From a checkpoint of a small transformer trained on Wikipedia.
Size: 22 layers, width 160, 2 heads of 64, MLP 640 SiLU, vocabulary 2048, 6.97M parameters.
Each number is 128 + 32 x the weight over its row's rms, rounded and kept within 0 to 255. Layers, rows and columns count from 0. The size above them is the row's rms in percent of the matrix's.

# layer 14 MLP up, 640x160, rms 0.219, rows 129-171, columns 0-79
size [104  98 102  93  96  91  92 100 102 100 110 106 104 104  89  92  98  97 104  95  98  91  94 103  90 102 104  96 101 108  99  96 101 103 107  90 100  99 106 101 112 101 102]
[[203 120 113 157  97 167 133 107 120 108 134 147  95 149 112  94 146 101  93 155 110 106 166 118 129 188 133 144 137 167 104 126 110 132  92 120 117 129 114 135 127 103 130 135  84  59  83 190 139 124 151 147  98 147 197 139 130  86 121 135 152 105 150  93 145 134  92  79 170 115 149  48 167 215  48 179 147  83  49 156]
 [152 114  95 166 175 168 102 130 153 147 140 168  74 163 128 119 149 103 157 159 157  91 165 182 134  98 162  97  89 175 114 104 114 108 130 141 102 118 177 128 218 107  86 105 152 154 123  81 120 116 155  56 128 151 121 186 137 157 167 115 122 103 154 106 123 131 129 119 126 120 123 165  74 160 120  95 175 105  90 105]
 [155 139 164 143  69 140 151 176 137  90 163  95  94 135 169 108 133 137 193 135 128 164  90 140  80  92 123 112 116 125 185 116 102  79 126 182 154 183  85 103 163 130 146 141 158  98 152 143 170 144 129 141  91 119  98 128 168 138 142  98 198 135 109 151 157 142 197 142 116  94  99 129  97 161 106  95 105 150 117 134]
 [129 163 100 118 142 153 144 126 145 106 118 110 151  91 150  77 120  52 181  84  57 166 178  87  79 114 123  97 157 129 144 187 103 130 134  98 127 104 139  85 126 110 190 157 153 143  52  68 104 159 117 176 112 140 183  87 177 124  90 158 103 150  69 141 119  92 130 119 129 174 181 121 181 144  82  87 124 146 135 153]
 [137 121 141 140  95 149 151 163 126 149 139 160 162 101 126 165 156  91 152  61 158 126 119 158 126  96 196 132 169 145 138 120 121 156 139 125  82 141 144  69  94  95 133  82 105 127 187 130 138  72 123  62 111 136 132 179 122 183 147 107 117 126 135 120 151 134 185 105 137 115  90 141 124 125 157 188 101 104 171 135]
 [138 125 165  77 140  76 173 163 122 175 155 155 138 154 159 148 197  97  96  99 157 115 147 131 130 120  47  82 127  64 141 153 140 118 132 150 133  99 127  93 119 107 116 143 125 121 183  99 129 162 125 120 155 146 125 137 175 130 121  92 189 148 110 153 102 148 128  98 161 107 139  76 114  89 111 158 120 120  82 159]
 [138  89 102 115  90 108 135 116 120 137 116 194 107 160 104 156  95 137 102 147 126 155 154 100 118 170  49  84 134 141 149 107 145 182 120 156 130  69 139 161 112 130 142 127 104  93 195 105 200  52 112  83 119 162 113 192  92  91 157 161 106  72 100 144  71  72 128  97 100 136 124 109 105 115 103 160 106 125  65 137]
 [116 164 121 144 160 126 197 152 110  93 120 107 123  79 163 108 148 152 137 155 109 137 180 110  99 206 136 160 125 123 175 119 133 144 215 126 162 141 154 117 147  65 147 180 159 101 130 179 141 125  79 137 146 139  57  95 141 105 146 117 125 106  78 145 138 137 188 140  89  60 162  60 126 122 149 111 113 152  75 153]
 [111 101 115 117 118  96 157 127 150 152 125 125  79 104 157 100 112 125 137 174 130 178 113  92 168 105 146 218 142  94 126 118 143 101 124 145  92 125 184 141 111  80 128 159  55 117 159 125  88 138 200 192 113 155 117  92  93 136 115  98 131  88 136  93  72 122  98 142 108  84 143 123 170 129 117  93  72 131 195  81]
 [143 125 102  96 116 159 103 175 113 153 134  96 125 103 135 145 116 237 120 112 137 114 129 104 156 194  95 112 174 190  86  99 164 135 184 129  94  98 114 128 137 115 160 112 175 113  80 205 150  74 143 178 165 126 219 130 115 131 144 164 187 149 110 125 129 127  89  88 159 135 114 135 112 182 140 143 111 127 107 131]
 [123  66 116 115  97 144 157 128 156 150 124 181 135 172 162 138 150 145 193  99  90 125  92 147 119 150  85  86 141  91 102 109 134 121  99 113 130 138 112  75 109 129 139 114 134 127  75 131 114 111 130 218 122 155 136  66 156  95 161  82 148 105 149 184  80 157 152  58 159  87  86  70 128 180 150 171 110 100 133 100]
 [159 204 144 117 112 183 100 105  89 124 106 180 154 122 115  84  90 135 109 161 102 151 161  88 145 130 136 106 142 118 157 113 139 143 118  98 132 120  95 137 146 142 130 186 166 103 140 136  88 117  89  93 164  74 150 157 104 173 152 125  90 169 143 125 100 149 142 158 110 158 109 157 131 115  85  80 114  62 112  92]
 [102  44 115  98 137 117  79 121 112 186 125 112 126  83 130 133 144  84 117  83 116 133 158 156  86  78 123 162 161  86 165  98 109 140 120 142 158 109  93 150 184 159  96 159  68  87  97 161  99 148 172 125 137 134 138 138 129 182 149 149 107 103 105 124 155 149 144 161 150 127 127 137 132  74 145  79 140  98 157 122]
 [102 135  72  92 114  63 141 120 161 201 121 126 112 135 127 150 169 148 130 167  93 182  81 129 181 126 143 129 104  91 182 134 132 138 103 147 118 178 163 118 155 141  91 120 122 137 112  91  88 112 116 121 185 127 107  88  58 138 166 143 141 135  53 130 159 131 157  63 127 120 134 126 111  86 136 166 150 117 132 144]
 [ 78 111  47 171 143  98 185 194 129 111  98  94  85 121 154 138 165  84 139 130 159 147  65 200 127 114  98 174 126  88 153  97 122 105 131 121 145 161 102 115 175 136 126 147 132 111 162 133  83 116  99 146 135 120 166 116 137  71  58 148 174 149 166 120 153 127 127 138  97  72 112 107 121 129 126 179 102 153  62 135]
 [121 146  71 130 106  72  99  92 123 136 165 107 132 212 214  46  91 111 138 149  80 209 113 138 106 167  86 193 139 110  76 118 109 143 126 133 121 190 168 120 133 162 109 108 121 121 130  77 108 104 106 114 119 169 191  97 163 157 175 137 126 168 117 102 142  98 114  75  91  82 116 174 130 124 109 105 145  98 151 108]
 [121 139  65 173  99 128 124 172 116 145 180 135  86  79 102  96 122 154 141 112 143 137 141 147 151 196 150 131 140 117 170  92 129  44  88  78 132  95 145 144 192 157 141 136 185 134 135 121 151 111 176 223 102 137  96 142 156 117  99  77 103  71 123  90 105 185  83 100  97 140 149 105 149  95 170  92 103 124 143 134]
 [134 120 118 156 144 130  94  78 126  84  94 138 116 202 146 137 123  90  97 115 146 171 152  95  71 173 151 125 138  91 133  87 146 101 100 197 177 155 142  92 110  97 153 129 120  87  77 104 121  77 146 134 150 113 115 200 112 139 149 149 128 110 102  62 165 160 204 104  98 142 132  95 152 119 139 131 130 210 119 120]
 [140 148  78 100 158 163 117 139  95 181 190 105 181 135  97  95 142 134 101 116 116 108 163 141 143  75 141 152 179 133 164  86  83 121 139 136 124  99 110 118 170 119  31 116 166 143  71 101 184 140 130 172  86 161 116  95 111 100 149 116 132 167 106  94 126  88  96 155 119  78 171 140  91  82 132 166 117 160  81 105]
 [102 173 109 126 124 138 125 202 119 175 120 150 100 110  97 147 129 100 120 109 158 158 148 153  72 120 107 150 126 102 119 144 140 103 100  95 129 131 103 100 105  99 105 137 103 102 169  91 139 141 182 173 149 102 152 122 139 100 171 141 156 147  63 137  80 155 136 125  91 175 140 141 148  79 112 114 200 158 136 137]
 [ 88 169 146 101  98 132  90 127 113 118 129 150 146 181 142 171 147 111  89 171  89 157 106 150  94 218  88 120 103 102 118  96 135 141  96 158 161  82 112 159 137 110 114 112  84 186  72 132 112  90 128 133  81 174 176 134 109 154 109 189  88 154 114  49 122 142 126 191 127 132 181 115 114 117 138 130 157  97  99  71]
 [142 105 131  88 112 186 165  84 155 126 113  64  99 109 117 114 121 114  98 200 101  97 166 137 119 195 144 112 176 107  96  98  97 135  83 106 137 116 106 124 144 152 149 130 156 144 167 156 142 190 121 129 102 110 165 160 120 152 109  97  86 148 113 212  99 152  95 112 112  91 111  94 150 155 172 108 128 112 128 151]
 [152 176 182  21  89 175 114 148 176 142 143 165 126 109 128 143 124 119 121 103 188  95 121  58 135 118 116 173  89 142 103 132 116 139 108 111 135 145 132 137 176 168 169 175 168 151 175 122 117 124  95 161 123 128 112 147  67 147 183 130 210 144 117 148 154 134 116  90 185 140 158 145  83  67 152 120  62 120 108 109]
 [137 138 162  75 141 125  84 135 110  82 176 155 139 126 138 122 103 164 170 160 148 137 119 129 151 102 132 164 159 107 101 106 161 157  81 151 202 117 129 122 123  75 114 149 124 143 135  74 118  98 146 173 168 111  70 113 135 186 115 165 142 131 179 135 176 105 179 172 128 144  97  88  91 107 166 164 135 206  70 129]
 [118 160  90 150 150 111 109 102  28 121 139 105 173 145  73 149 152 134 133 193 103 116 125 117 120  84 159 150  61 101 116 176 103 117 152 109 192  88 100 163 182 105 108  71 142 118 133 132 115 111 128  91  79  96 123 182 113 139 121 130 135 133 111 104 142 169  94 164  63 185 141 137 103 151  98  92 197 202 132 114]
 [ 87 193  96 135  76 134  97 118 108  88 157 133 192 147 103 180 142 143 188 127  99 106 169 132 123 112 103 138 101 139  74 164 125  91 159 113 127 126 121 191 160  82 100 131  94  95 174 112 168  92 138 153 138 118 175 142 112  99 131 110 120 157 139 137 104 128 131  80 149 128 105 169  95  71 159 148 133 196  99  80]
 [153  83 155 140 194 139 188  82  67 114 113 139 145 121  73  97 144 135 132 134 106 129  81 142 163 131 156 148 114  65 111 119  79 101 102  96 129 136 132 105 130 126  87 108 132  80 176  78 136 185 104 179 161 196 198 114 114  91 199 134 133 124 161 137 138  84 103 105 130  93 159 114  85 125 143 151 113 165 141 173]
 [113 131 115 154 141 135 142  97 133 143 168 134 135 126 140  84 189 141 119 133  58 158 141 130 154 142 105 113 106 113  87  95 134 134 110  79 126 137  92 119 130  38 127 114 137 153 133  51  86 148  60 147  85 150  78 118  99 114 104 137 146 108 125 125 167  48  98 150  46 143 153  59  98  95 135 124  75 146  94  87]
 [140 106 126 143 191 107 151 182 176 115 154 134  95  88 116  93 139 141 147 146 132  64 109 100 118 125 138 104 127 121  95 169 198 107  88 116  64 114  93 175 117  72 135 129 132 116 108  81 143 150 166 142  63  88 117 114  82 116  97 139 171 181 134 113 110 154 124  97 137 114 147 117 183 124 144  74  92  74  72 124]
 [142  95 147 138 129 101 145 171 158 202 151 108 131 110 131 125 111 150 140 130 161 111  92 139 114 120 180 124  92 136 158 123 110  97 139 110 110  94  93 143 106  73 146  97  88 206 161 145 125  59 104 155 153 166 119  89 122 102 149  95  83 135  93 110 138 118 109 162 150 173 113 151 124 137 132 162 133 122  57 142]
 [118 162 120 142  94 114 137 170 145 137 136  68  91 103 161 151 119 173  74  94 122 103 187  96 165  81 123 122 129 122 142 115  82 158 135 125 100 185 151  99 139 151 131 160 171 144 159 118 118  85 161 125 127 118 108 158 150 129 184 127  82  76 144 189 159 161 130 121  90 132  42  82  94  88 140 127 158 127 122  78]
 [172 102 123 139 136 116 150 122 157  57 157 120 132 117 233 139  96 131 122  93 123 165 119 186 129 154 115 111 158  89  80 108 164 135 158 169 153 159 149  87  90 131 142 133 169  95  94 122 118 109 135 135 100 144 120 111 154 135 149 124  99 138  69 160 122 121 127  94 112 120 108 130  46  44 141 146 132 163 111  77]
 [130 106 117 137 158 144 140 204 124 105 118 140 140 133  88 111 123 146 134 148  45 163 105 152 155 135 120 123 118 100 116 168  85 146 128 185 112 115  85 128 183  86 149 104 126  67  70 198 117  84  91 140 108  92 120 157 133 129 163  90 127 143 139 180  99 160 147 121  61 124 116 155 165 103 107  83 109  93 120 140]
 [ 98  89 183  87 124 126 131 109 149 102 156  86 191 118 194 142 162 127 105 148 130 140  94 163 103 122  89 112  94  77 196 166 139 116  96  90 115 149 185 162  91 125  82 123 173 164  69 177 180  95 133  80 129 165 147 124 112 140 132 113 198  85 164 135 208  73 157 163  96 169 105 163 125 160 103  79 107 151 155 174]
 [ 75 127 112 154 153  92 197 130 114 111 148 101 144 138 123 133  50 148 111 126  92 150 142 119 159  89  83 180 158 175  72 128 116 119 139 103 169 111  93  71  81 149 109 100 214 100 132 120 157  97 149 124 154 140 103 125 148 142 133  75 149  47 123 134 150 113 222 134 132  98 100  99 171  63 173  99 102  80 129 160]
 [174 121 126 110 110 165 147 148 171 108 141 148 208 162 103  94 172 159 133  85 159 139 135 199 179 133 136 143 126 160 156 197 173 158  73 173 192 130 111 160  67  93 105 128 153  93 193  90 154 171 139 108 137 135  97 116  95 138 117  44 147 140  95 144 107 133 152 144  97  87 145 134 130 118 124 143 116  90  98 137]
 [ 55 141 143  87 107 153 136 114 129 131 133  55 139  94 192 128 129 151 140 126 135  96 119  78  74  87 142 128 177 100  85 145  84 128  94 141 134  65 119  99 168 105 115 121 132 131 115 123 116 146 107 166 102 149 177 157 117 119 102  99 144 120  95 152  77  89 137 135 137 111 123  92  83 123  53 121 122 140 136 187]
 [ 90 124 109 128 118 202 129 138  90 125 109 119 221 155 134 115 130  88 136 136 141 128 197 128  82 134 135 123  95 102 143 139 132  96 125 138 140 106 142 115 156 117 159 126 150 106 101 163 111 171  93 165  73 146 177 155  91 158 119 139 133 170 122  92 148 134 161  38 145 174 161 184 138 107 156 118 169 106 136 156]
 [176 154  63 136 143 129 100 119 119 166 112 133 191 120 115  70 192 163  89 143 158 101 167  93 100 133  87 139 111 122  81 143 190 107 112 139 142 128  95  86 151 153 165  89 104 103 136 111 126 156 161 140  66 110 164 167 159 109 137 173  79 127 125 188 102 118 150  82  56 179 136 161 174 110 173 117 158 171  84  68]
 [143 137 151 171 147 124  52 121 131 130  99  83  91 185 132 139 157 133  75 166 162 158 132 134  66 212 168 209 164 154 125  78 130 149 128 131 145  80 138 153 142 115 110 105 105  64  60  91 165 113 111 108 109  93 138 126 101 134 149 112 110 137 116  87 151 162 134 139 180 121  87  70 137 132 105 106 130  89 142 130]
 [166 113 103 153 134  73 147 136 113 147 115 107 132 154 159 130 144 160 125 113 142 173 184 136 107 173  59 120 151 126 109 178 115  80  70 132 113 120 123 127 170  77 182 170 128  87 118 106 158  76 147 122 152 134  62 127 134 152 194 155 188 142 120 128 189 148  87  65 127 135 140  80 123 118  84 144 112 217 144 125]
 [109  94 128 164 180 146 159 101 129 107 124 110  94 142 196 109 102 166  83 150  49 179  93 117 146 146 171 101 168 117 136  82 154 187 126 141 122 123  99  83 136  83 126 127  70 107 148  76 173 111 151 177  99 119 100 134 119 124 110 128 113  89  72  78  84 142 103 105 117  82 163 124 124 142 133 146 128 107 125 194]
 [121 152 116 170  84 129 139 106 104 151 156  59 119 138 159 146 117 141  57 102  92 164 124 170 102 101 122 184 131 158 107 103 165  95 117 143 156 137 114  62  84 173 140 125 141  35 136 131 180  98 140 165 142 131 109 108  95 179 124 157 105 179 107  89 144  88 157 173 133 150 159  78 164 165  50 148  90 148 174 113]]
# layer 14 MLP down (transposed), 640x160, rms 0.227, rows 129-170, columns 0-79
size [ 93  90 105  90 100  88  95 111 110 108 108  90 100 100  93 101  87  95 103  85 104  88  95 101  82 100 101 106  94 120 104 102  97 104  95  95 102  98  96  97 117 103]
[[ 69 120 125 107 105  85  84 155 138 179  38  75 160 134 145 140 146 150 161  86 167 105 158 163 151  64 165 126 132  77 121 129  83 130 161 163 149 183 148 102 133  98  91 150 111 191 139  80 100 118 147  59 126 163  68 120 123 167 151 140  72 161 157 130 149 155 168 199 119 127  88 201  75  76 156 139 106 119 152 100]
 [ 67  77 136 125  94 111 200 116 161 117 100 117 146 121 139  91 126 120 159 100 107 142 121  95 126  53 165 127  89  89  75  93 111  91 132 123 103 182  38 155 130 178 166  94 158 140 113 152 119  92 140 141  80 121 118  90 190  93  97 166  76 130 102 115  88 120 130 137 119 132 105  65 147 106  97 136 126 107 139 181]
 [ 90 148  72  93 125 172 115  72  83 144 127  64 100 100  48  58 100 122 143 110  89 176 136 118 138 170 222 110 150 151 164 176 122 127 130 228  94  84 138 101 143 151 153  88 107 100 103 150  98  94 159 147 159 183 111  91 147 157 139  81 140 119  94 146  92 187 134 114 109 145  87 126 120 152 129  81 142  56 149  82]
 [ 40 120 176  83 143  73 140 142 127 180 169 155 115 115 111 173 110 164  81 174 187 157  60 134 155 118 151 147  78 135 136  71 144 130 121 149  87 131 107 173 114 143  73 145 126 144 135 143 146 118 147 128 148 125 122  98  64 117 154 148 158 123 165 104 141 130 126 105 161  98  71 163  94 155 136 131 154 160 120 107]
 [156 137  81 200 133 125  78 124 160 164 138 118  85 120 168 131 108 136 131 162 144 123  93 138 115 106 179 120 109 110 103 101 137  72 115 115 127  98  84 150 126  88 139 166 211  74  87 137 105 100 181 105 136 205 114 143 125 108  99 144 182 134 229  98  92  69  91 183 124 114 142 130 198  61 114 172 170  61 106 139]
 [ 88  70 123 117 142 126 147 126 113 129  96 116 156 100 128 108 123  83 111  65 131 133  95 205 134 125 137  80 187 129 140 123 108 169 201  97  67  97 165 172 113 142  78 178 114 127 111 133 143 163 106 140 176  66 198  90 135 146  95  98  98  92 131 160 127 158 132 162 138  93 168 137 150 194 147  93 108  95 106 113]
 [128  80 105 150 189 118 139 146 136 133 129  75 132 158 171 108 157 129 135 103 190 194 103 145 156 127  80 122 122  80 124 107 118 145 144 140  66 123 138  96 124 156  80 168  66 159 121  92 118 159 120 128 134  82 145 104 184 108  89 151 174 132 126 108 119 158 156 115 126  80 100  98 170 128 119 160 145 131  97 171]
 [131  60 113 127 133  76 192 127 133 108 135  63 123 142 107 104 131 197  52 118 125  77 177 127 123 126 111 137 182  65 121 110 118  98 125 113 111  88 111 140 146 138  79 108  53  77 121 158 186 112  73 137 129 145  98  77 164 109 114 109 162 113 116 127 105 115 166 117 118 108 161 146 179 151 136 117 148 184 137 167]
 [153 162  82 153 170 138 115 154 136 131 120 160 155 121 172 126 109 143  71  88 119 122 135 138  99 145 121 192 197 146  90 153 145  56 140 125 159 200 153 133 167 179 157 139 103 154 144  72 117  77  97  98 148  78 172 172 170 126 108 124 115 164 126 131 136 150 109 170  95 156 120  90  81 138 136 154 200 110 101 108]
 [ 78 119 163  97  94 145  98 116  80 156 110 155  80 140 129  80  96 194 158 107 148  95 119 135 119 186 142 129 106 124  72 128 101 108 171 140 130 176 100  43 167  86 142 144  89 111 104  90  96 183 101  76 111 168 163 162 107 136  71 148 155 137 161 131 130 123 129 113 169 105 177 117 139 124 137 134 104 108  90 125]
 [112 128  70 131 119 127 108 118 117 142 143  99 130 135  94  83 106 121 134 119 121  85 145 171 120  68  89  87 179 109 133  57 174 135 138 108 131 108  72 156 123 200 144  92 137  85  95 126 122 107 109 151 115  89 131 167 130 100 127  57  68 111 143 167 172  61 135 146 113 140 168 134 133 157  87 167 134  78 150 141]
 [126 112 107 151 187 136 114 161 136 164  88 108  84 130 106 102 145  85 124 139  97  72 112 168 140 127 138 177  91 137 118 146 138 139  90 168 139 175 145 172 100 159  97  18  80 124 140 101 174 144 144 127 148  20 110 145 154 149 114 149 121  87  94 174 155 154 142 132 195 117  81 159 143 129 155 146 146 171 138  90]
 [163  92 114  78 219 107 122 163 179  95 159 194 127 138 117 113 112 111 140 182 159  98 170 153 150  94 160 116 138 141 115 167 129  94 106 114 111  99  96 148  73 124  84  48 181 118 120 104 171  84 132 161 147 114 168  81 111 132  79 114 178 162  90 142  99 112 120  94 158  53 114 154  85 157 140 213 144 130  67 120]
 [113 108 181  80 169 102 173 112 119 124  77 131 145 123 138 129 118 127 160  81 150  99 146 170  93  94 131 108 169 124 115 118 149 176 132  45 132 134  91  74 151  87 197 148 135 114 105  87 136 115 137 209 117  87 124 133 144 101 103 212 134 196  96  94 110 121  84 176 145 143 149 134 124 182  91  89 101 109  90 173]
 [142 116 125 145 139 122 116 174 138  99  82 151  88  81 121 118 167 152 110 149 121 179 175 117 164  92  69  99 102 150  41 132 184 115 143 188 101 107 160 104 136 144 175  83 134 172 127 135 172 146  91  57 139 135 123  73 121 180 148 101 211 150  51 113 137 120 119 161  65 148 176 136 128  90 104 137 170 131 113 106]
 [125 180 124 140 186 118 128 128 114 141 119 158 155 110 107 156  84 113 180 152 111  77 170 132 110 136 117  94 137 116 179 142 137 142  96 110 132 184 108 168 170 179 124 126  96 106 132 106 116 168 118 119 156 182 156 134 100 104 114 142 177  97 126 135  97 138 179 159 193 115  77 129 110 104 139 150  65 172 128  82]
 [ 50  96 171 135 143 154 128 146 139 128  95 117 113 192 171 120 169 115  95 125  73 154 142 139 115 107 111  99 120 147  94 175 145 147 161 130 176 133  87 144  71  85 127 116  48 130 152 128  76  80 112 115 125 139 125 138 126 134 180 112 126 153 128 116 115 136 122 131 140 153 117  97  90 174  71 128 149 229 173 127]
 [ 76 151 152 121 153 108 149 168 143 134 117  97 143 112 131  96 104 174  83 120 145 106 121 142 162  93 122 124  96 146 111 137 162 138 148  89 195  92  75 159  99 155 113  92 164 129 143  91 117 159 140  89 131 176 100  78 114 162 113 114 145 143 153 149 191 135 119 181 130 105 130 185  78 160  79 124 124  94 116 138]
 [ 94 111  93  97 114 141 167 115  76 150 105  61 110 174 160  77 140 113 188 127 140 123 120 174 143 104 150 171  91 167 138 103 149 142 128 148 123 136 116  99  84 131 147 121 152 118 178 131 106 194 108 106 143  89  53 123 153 179 176 133 159 162 105 115 124  92 142 165 163 216  86  96 199  52 115 156 139 108 113 193]
 [150  61 164 134 115 139 148 118 177 131 119 118 171 164 134 150 147 162 138 128 120  91 140 124 140 155 144  77 134 193  98 100 130 154 168 155 126 146 169 117 155 171 157  92 143 105 117 194  91 135 139 133 156 138 164  91 108 154  98 130 106 100 127 115 172  54 142 119 160  63 130 139  83 127 120 139 100 115 136 131]
 [105 175  83 100 129 161 117 135 127 135 203 140 155  90 114 175 114 129 157  69  95  87 167  92 120 121 168 132 156 181 134 101  46 150 105 133 125 119 105 128 127 110 121 165 165 148 103 187 174 120 147 131 122 200 111 139 150  69  75 143 151 153 111  82 122 122 129 156 109  95 104 108 141 131 177  52 148 210  59  68]
 [105 134 138 172 192 107 102 161 146 147  94 172  60 169 127 200 161 129 130  80 130 143 113  83 127 100 137 166 150 117 120 150 176 156 162 128 104 151 124 100  26  85 128 102 111 111 113 145 133  76  92 203 150 143 111  76 167 119 102 125 149 112 117  98 131 129 187 138  91 181 163 148 131 113 172 136 117 154  97 129]
 [143 147 164 187 117  95 135 106 115 179  88  88  83 106 121 127  47  68 190 159 145 119 138 150 130 129 118 137 158 172 143  83 143 129  75 138 145  89 146 143 164 143 103 132  96 127 124 157 128  42  93 125 210 117 142 119  95 120 178 149  30 123 158 101  96 126  96 151 140 149 103  91  87 127 118 144 176 121 153  98]
 [119 130 186 126 102  75 156 135 158 124 119 134 167 138 131 122 120 110 107 136 131  87  94 118 160 141 132 116 108 170 189 134 120 101 158 114 135 147 145 139 114 159 124 162 101 144 226 165 145 146 112  67 120 212 117 154 228 149 122  78 124 158 148 158  75  87 117  85 104 147 131 128  99 110 117 118 134  48 178  79]
 [140  98 148  79  99 173 128 118 146 128 131 153  65 168 147 146 116 121 134 106 208 147  89 105  83 129  94  95 183 106 140  73 188  93 100 157  77 127 140 111  76 148 155 166 123 159 167  91  95 159 112 186 143 100 102 121 145 138 164  90 100 101 110 104 150  48 131 168 164  88 145 129 114 151 121 111 114 105 155 169]
 [104 110 121 124 123 173 131 173 197  91 103 132 122 118  85 109 154 100 129 115 125  93  82 107 205  99 133 144 130  71 122 121 143  79  92 101 108 171 121 126 107 146 140 100 135  77 116 152 122 153 111 122 140 135  77 119 119 119 115 123 226 100 142 159 170 102 172 166 144 167 140 124 159 102 106 177 139 143 108 113]
 [144  89 136 187 129 121 127 155 135 127 166 187  97  98 147 111 102 172  91 112 160 158 147 158 139 115 143 183 153 112  93 185  54  96 114  30 144 139 184 145 121 161  68 185 160  82  98  95 139 134  85 137 135  16 128 148 143 128 123 106 141 121 101 134 166  80 152 110 103 144  80 105  96 117 148 138 133 120 159  72]
 [134 153  99 155 130 161 108  95 102 118 111 137 135 102 175 104 187 136  81 147 223  89 114 130 163 146 119 154 146 115 114 200 141  84 169 110  93 149 124  78  91 120 155 120 120  91  95 159 123 159 106  57 119 193 147 161 139  85 128 133 173 145 111 113 129 128  81 145 145 209 110 164 123 176 159  89 142 147 162  82]
 [103 170 132 170 112 149  90 111 107  97 112 131 111 137 118 167 150 115 116 135  89 192 177 101 106 145 147 100 149 115 134 121 128 153 141 120 108 113 114  93 180 154 127 129 136 131 132 211 180 153 104 121 114 156 168 142 108 112 135 179  93 115  99 163 162  59 139 148 158 134 124 165  93 133 124 128 121 125 149 205]
 [153  82 115 102 169  79 136 112 155 182 167 120  82  93 120 151 118 110 106 137 146 144 144 146 107  70 166  71  71 158 136 146 197  81 136  76 159 194 112 145 135 146 177  82 149 107  95  91 117 165 153  88 123 140  90 120 107 115 120  52 127  74 141 111 179 206 140 168  80 159 110 113 142 102 148 181 138 119  92 150]
 [ 98 125 145   2 159 125 137 131 135 120 123  74 168 166 138 153 203 104 197 110  98 146 140 148 159 139 191 152 129  83 165 188 146  99 148 139 146 146 148 136 136 117 186 119 102 125 102  84 141 126 110 108 149 104 194 145  65  96 182 118  93 143 141 123 149 125 177 100 120 135 114 111 139 149 154 132 144  80 162 172]
 [156 107  93 160 121 116  85 139  88  42  90 126 112 168 155 126  75 147 105 162  87 122 117 165 112 157  99 123 147  71 169 120 175 132  79 128 145 167  81 137  98 108 192 154 134 109 161 127 138 113  81 104 100  82 147 135  82 149 101 130  83 110 117 136  78 169 181  97 158 114  64 104 136 119 139 151  84 107  99 119]
 [177 171 126 141 163  56 106  61 165 165 135 152 132 108  92 186  84 165 155 162 102 106 123 123  96 145 150 151 136 137 154 149 129 145 158 140 141 136 158 124 144 106 190 122 101 129 103 166 155 165 101 131 114  77 142 141 118 121 130  68 102 103 103 152 122 102 132  72 109 152 151 173 108 157 128 106 100  96 140 186]
 [ 61 168  59 137 120 210 127 168 102 128 142 136  90 117  95 159 106 125 194 144 107  91 133  97 119 131 132 138 105 139 123 133 130 119 159 113 137  78  95  93 124 140 161  61  99  42 151 198  90 195 143 140 113  87 140 140 113 147 138 110 103 136 165 166  79 165 128 139 169 117 206 107 113  99  80 154 161 103 110 119]
 [135 149 116 129 158 135 115 141 186 148  89 165  87 130 152 121 171 102 124 160 136  76  80 114 122 139 149 109 127  80 172 112 114 116 181 147  74 150 128 108 179 111 189 101 160 147 152 170 173 175  60  91  89 123 136 127 147 109 133 146 147 172 128 122 130  98 142  79  77 153 136 171 124 109 156 156 136 166 115  82]
 [ 88 112 102 160 152 103 137 112  79 162 122 169 138 132 135 145  62 124 126 151 117 147 142  78 117 122 138 121 112  94 147 107  96  85 170  88  88 135 133  90 145 175 132 112  81 106  64 180 133 130 101 188 125 119 181 143 140 147 120 150 146 120 149  98 104 141 116 125 164 145  75 136  34 152 124 109 168 128 166 169]
 [163 121 143 114 154 130 120 144 111 150 143 126 167  78 156 125 133 216 152  83  84 175 180 100 182  98 133 147 188 165 127  62  53 123 194 119 136 147  95 118 129 174  91 145 136 134 158  97 126 134  84 113  97 187  74 108 167 154  71 119 140 146 110 139  68 106 153  96  99  91 113 149 135 127  99 160 138 160 141 123]
 [150 145 136 167 108 112  83  87 147 160 162 182 122 153  91 128 144 158 122 181 156 182 119  93 148 173 145  84 103  78 175 142  92 104 134 134 107 148 170 154 134  58 107 131 187 179 169 141 123 126 143 144 140 113 164 154  63 102 137 168 149 135 127 146 118 114  90 116 144 143 152 134 115  73 185 124  87 146  96 178]
 [125  64 170  91 121 142 137 159 115 144 135 111 127 119 165 191 141  85 182 104 113 148 143 109 154 162 176  93  93 125 124  68 118 123 138 180 110 147 145 139 172  94 131 145 128  87 135 155  96 115 152 123 142 133 120 102 131 125 127 121 208 135 127 113 102 124 120 197 184  97 138  86 129 176 162 120 149 140  74 131]
 [ 98 110 124  72 153 125 155 160 163 127 150 163 133  92  69 142  93  97 132 172 146 179 157 120 179 151 124 114  54 120 124 113  90 135 138 170  97 109 127 130  98 185 163  52 145 155 124 140 178 177  86 125 102 174 103 115 123 128 134 165  92 133 127 146 134 103  99 119 132 103 150 132 107 178 117 196 156 130 116  96]
 [168 111 102  61 143 129  88 107 145 133  90 115 115 166 144 163 175 195 130 140 144 129 129 110 132 138 113 133 155 178 104 115 146 112  89 137  51 163 122 148 174 122  99 172  99 103 112 108 214 138 130 104  91  59 129 137 130 151 153 133 156 164 110 104 122  85 122 122 103  44 185 110 181 152 148 156 114 108 168 140]
 [102 140 117  89 126 145 139 126 108  81 147 146 167 155 119 109 143  89 139  97  79 101 101 118 146 118 216  64 118  75 122 133 121  63 123  99 102 155 152 119  95 140 160 184 169  97 156 147 116 148 215  95 164  82 161 136 111 104 114 103 138 122 139 174 153 130 107 122 151 171 139 110 126 131 121 121 104 139 176  34]]